config.yaml
n_head: 6
n_kv_head: 6
norm: "layernorm"
norm_place: "pre"
bias: "all"
tie_embeddings: true
parallel_block: false
init_std_o: 0.00568
lr: 0.00165
weight_decay: 0.056
lr_head: 0.00333
grad_clip: 0.5
final_lr_fraction: 0.0
batch_tokens: 16384
Each number is 500 + 50 x the weight over its row's rms, rounded and kept within 0 to 999. Layers, rows and columns count from 0. Numbers have three digits each. The size before them is the row's rms in percent of the matrix's.

# up: layer 5 MLP up, 768x192, rms 0.109, rows 734-767, columns 0-63
# down: layer 5 MLP down (transposed), 768x192, rms 0.104, rows 734-767, columns 0-63
up734 117:507447479469534511528552541535451435472443539540498527479519483511523651415480476452553582534537606495566420474491555475399473607475517574555539552515597516550442521478493590563479476480505495
down734 125:425473488448569524536561377544569411480491468494506537495590555472462519457406488545415414437510486505521454492515514530493477512516526536517493537540424483502370502559504461536490525416501464
up735 084:498467512488531410476495511534463457532459471535530391614438382500561501503526471482536493555515515479487462485552524554541576533508421559589544527536480490475413553549561499534478466544561536
down735 081:462512544481350548498432447456545573489549431553480488461569499575529447473513432554560572505498450515415539485482388454385520513478530464448639524487434517446519564502495509524504530498476494
up736 091:507433542604484515500530433508498416526477528527545478480614573502494526494481445516516575526468441542471472535494477527477478527568547585516511546550565435475441534506488466525565504594498481
down736 083:525480409463507430488458430544467482384500478502534541407507539512495432605419517514495550557563609474501479567542442482522579525518367479457501522524473570491523553495541430523522478422560546
up737 099:556508537561492412530559542529432459448455625589458469456562457553425553430551454466541502408529423507551564494513452496471524406524540569497468525384511456454505565437434554658539539482476592
down737 105:488562566593532458504589523562556575517507497478527481538445547557493505528549521522527452470475484538509446516477524478464521588583472456453565480552533468492547512410450541494556463526587499
up738 120:472445503459505485488547475579529463573472494531479465458524426473522532555550463453510489516569608467545535441481532594467445536492519516490431586466551522514497435482451398457352429540606508
down738 115:487510458565574428479548513494595514584547577471592443569556544485492516558467461491485534429499490483532503522475509525446510498481498467570512600462437507553556443478462495416529570450391517
up739 083:446447439468498456526557454492558525557563519446501543532464505556545561547516479500545501489506576478554501478558481506407457484481494501470517432528521441498512516503427540535483552450470567
down739 091:517524487522469522471507583426525416502498532460564403483447485525551522462461464401581530527461448534499563524589508395529538531471591516527494472384515452517550537496536551451523610558537505
up740 096:604401486543551434554488560493578444539447548474530485504559561554502533432565485465575518511504517513475492454482504540558459542550551555542511456512405547391396549562413433571510579459521539
down740 093:445439555482512532497487581462590444490482474420490499519514511532492534492569433486523529497517565505573419526455462580499421572486409435560440494567458516481449613578405498475486545546516426
up741 095:482523433518498511536433464497385437531416480581474435426504469447478561601591503492525553470504440496588591479548491466468578531485507505503536578433483498510517506521489495494497444424477508
down741 092:536511515516543448423545515476544578457463463555492593523490502469498498396400507591504535483511428545437523527439498521449392422548433419484464474567546517457551402499540590465498448523538470
up742 085:529516606573555459517461554497455442515477495529432503533557534374442455475531428532492549549486498601515533443536500520445584536578598496438503481562523425532496426410496409461511522374561497
down742 096:474407376440401577571546449578574503507541533483520476431513472568527515567515554456511562396479453546478466527557534486542469440453469557560498487416460527462467582536568525548466479603441516
up743 108:483476517437598520522477461606522478477450486568386473447500599535486548455468558536585497539512566470568596442597500572444493587430574560556460480528610450553476444439473460590454409551635505
down743 095:528427524512508459543611467478486431503505489513568528475465511457490514562566411581414531485534559517498499518354512538447565373537374445524484397509497565467590511600540466400503497507435469
up744 083:609525548531501476503492503528431428466467524469479472471547507479471500464548505450564587554486499513495501463557531515509511633557504550468504473533585418538385500436443475526564394451416520
down744 085:439534412541583463461514566414538498464546439503543635510496527581497547414446482528563557494494528494533575534455524514531469496543567595481526508502467529605515436579478577484478600524474435
up745 103:494468454502444405480475538575437493528496570577515592606582570533575485426532478512469456496512589535461470414546583505499581552507530525537545486447456354438467534608467497588454467389452475
down745 094:520476499480594539518477577449475508489475508521393444517451466553480419543476475504502545456525472487551558532532582562552493430578470449613452437510595583575432544486488460453504487547477476
up746 071:561479574533482468470514550535507490481483535441543532584547557531458473498432452550582494448485496557439407546466504501537539496463571512483538475571500519541436538496567549576470547550493499
down746 080:564516490568489467472556510439500465438540418455497472443552466484547514408460438517460543581442534560485500531488479567444434448464421506485482465534459440514417565552491523448491635517459504
up747 092:556537456578496483453528485543403532489507490484471542530416438496542521553417554507499603508558571498442441409566484557480442512496518515469507554445458476460486502403445429537576503402530498
down747 102:584480484508542471564458502520538443489416516425523534526555528409550465449580547588500515463478501529508469505518534413462381492443461557565519541460466557446480512547544518559503553570538550
up748 089:576479491588461446557526492441428480443502541445465558495442421352579530508465532503430557504487545515567510447457445517467492591488546484518589525542464564495460492412473539542521599500579450
down748 092:450506497428536546447518506464497482547467487601496486583551515522511510474578477534546455545508489479422400470530473500534417447507465519525459431516491418527576550556532423535448485584461501
up749 113:530501621586569479461494500422525488434514522459494432565573411515509483483509444509497547512524387478511490431505431498549500516561479565478507490629528568477489508414522409460550552603563488
down749 149:486490472476484445487549423527458555533482465462438553479404494529549537595452618468462505552508543480563469496523458557506556452462441476471577528535559548542508536473461446460581475480601548
up750 105:544481503569561430507435556437533498487516574508472558488554540451541518591524478487477487428584582474428499496440495529526610518528553530539471459607431471519552431498534495572562515480618485
down750 103:505461461546494535475574527484494458549455501461538591434495516444511478570504488402518448536535554527492505490466534450556585528557550443514461521489482503519522463576470444442495508510527505
up751 095:478448468540497506546563528523478541458463460554468483493466477443508571453460398500456480433561471474505367464484435546509442407481496495493518449463618561435462521520558572536499531547551560
down751 079:459517629440406446557542475444514463489447389549513494544570622504523388449484402525537523459482486464494500560437471489507452547476485507566506517542442497526466447372502500417528559547519480
up752 118:494495504468500515510539582459392439506508503498548484497559493465522446535572375453593528479534417460488495505569433537532573484644580514511529545472518464435526561443452454493537474478394543
down752 113:463472546466485578494472516604427400535459519450551495481472616470411526519530435510428463534535523495537514461433439506554439535543596500513353571442583496434479548587457453507504443559615516
up753 119:417477503520482459504585511591479497472478430568448466548437519420649461516497475515496447407502481513543486545602433466473493503541518502514466528504520519523542454498469507470516526507456468
down753 116:446475445497609538455561541527390527563450479502543491449555508471506487447393444518532593416463500448611512506582486503460589519514459557431381441528506588469471545530513517410406457467502469
up754 105:458450405502455504545509540565413495492527450442497604422446530515507523482531501492596542493464538501551565442484474559553555500552510499483539585457548501501462546613488646500455474467508524
down754 109:537477526521517504370468474483470465482457546569514497576487518471500585534512372608462446499487495459594434493545487543581479614523538430504536485493580562571524443462408590424550532511430520
up755 084:518513456510483456601517510461495516419482516492464474539520524571543519547542486500627560475509468540458338501473481544543498546502590569442432523506500520463479546434442523509510485518539616
down755 124:453547462377458470614510397565517498502482529586575481509491494568526530534543566527536494400564417463517347493540518505490577575513462483464464439457498493436501532460460425458531475453463469
up756 103:462472384581498550526512645536531578500520484490542527474501505454492422480503561449523535519497439484580517505501427503505496527545500587463449478530412451449464527435473548493417545565503523
down756 094:471515557508523453425525389464445553523566505445426485468402464480508568608548472494554503478535552511424457480503535485523538509521523480463635425555528596500601500460488463500478544399441518
up757 088:564524413537530465555508578490513464444424505513419475468520486476484515528464567462535546464503505520527541485496449472549489410513545602542423397540510406489551446527469445517547520499589589
down757 106:450569426450469495592466521453516544512531524584446491494498541526454454534514536538564560408564461350601506489472473455505491442538419477461467515501470477485570388488430493472469522466578543
up758 104:463542530453567380500557521470375564502534474536502544414456531500484531485542545534513482511531514504471492486542496557462477527551531548436471484541550390512468461510447466524511480476520543
down758 099:517510539547436471574558597437524523554542577498558527540393467506528544482466514476651487429487506488466597532499488439528529598521589509516482456473512522503533505532474451493508565597353453
up759 107:594526448452436515490548526527465493460483472565480533565506388506432493484538554412496565564482556511507466457525491516541498590475469527572536500500524513593414524459405511526486426492466475
down759 114:579514448510484491450427597465521516524522444506477473544492521567464546430563468549450517586506494485595512522503488531443423528517544501547475563553474429566480469485484410408474624517485447
up760 099:575499529460585467577508480601469432541487513543504462495446553552467542576554513531616600467504572515522488504563530570495571446399470554418413482502504473421435507508429404470456485476459578
down760 094:548548535543499513550405450486486463577439488511580455422419572508492449458435419472457472448508541512447463551502556518418578495390510399485366574483469479578493447497526617523501426500520575
up761 100:481550503531553408555557427550453503481489557517559565475455532490539531514593528493489492465496546496499517449510481490328600471474481500508498491432512456560402555554577494477518610379446502
down761 100:407474509367558433447483427513520483429612506529502527558500548478518472486467470451470415453520406567391562498571458527562419512515460353570553466487537509472542541518503562531558553471485510
up762 117:503521478438476516518463578580549403377517514613472556465582645479533549561443506460501493400483491485537460514531389517390617455511488531490520426459520546557510504514465528540506461413505524
down762 114:508461524487477594533534493388353439445599434500503413587474517453529510420403595576487498459536509546346503460455471468432480476522388505536552498467522572608472535437560541506525562563504509
up763 078:483514454530519444545507554509502524495472542470580505524544489577588502467529434527547430432606496424556459434443409446503505483522495565454487454537504455456496541569429481519446497503516618
down763 050:472535479419522542491461443478571593460494441433497472447507554533556505470527531550492465488555581395485566593543526580504539410488459481508529482592428444504482396575483412492545521497504399
up764 102:517495529518466483546552555534375536506438507485453572495451494386529513470629443444539459430511504493579466469531552552445461474492510466486439510506536469467455457548405529431429491406465494
down764 105:481509492465546516514521558440479430507387545525502594568437490520556481495459512502400549502490496570467457504560584564634559553430398594481438528488450451481564450537485510579430468510568597
up765 117:540507584458508534509524524455549499469494582470476506510574469585579451531553517513538535496514423475522515555461411502413562478568513541498504469492515337500470458443439502555481466435433596
down765 117:509430534472581531556535475460504516524522559544503485462501485530561443583560450503443463550513481458491565408563487526551507565498678428431489492528518443460483381438634544516474519504434528
up766 086:510461416508535541558539579545507567490442544501473538468534510511456520517473512475607565444483549520522381455516499531540485464446567561497462463518520463479473495461478477496497478518568648
down766 104:561563539468492457630509493448495543499514569513504501512527546464492491523549567569562538406550448368524445448489479464432573493506396498446507510530527525511552379434515467471533516469545488
up767 091:466492391486485488562606486542490540537496524474480568515481522474544548554612551523496561554543587496575476488514449624475464512440564464449374586378531447463558533448516415522488531464551538
down767 091:471539548531558522466455510471494460482538480556509376479667499493422550457535470437504591499430385531536551533524483504485471562498536548525447509575474453479524459471501560537494546425473306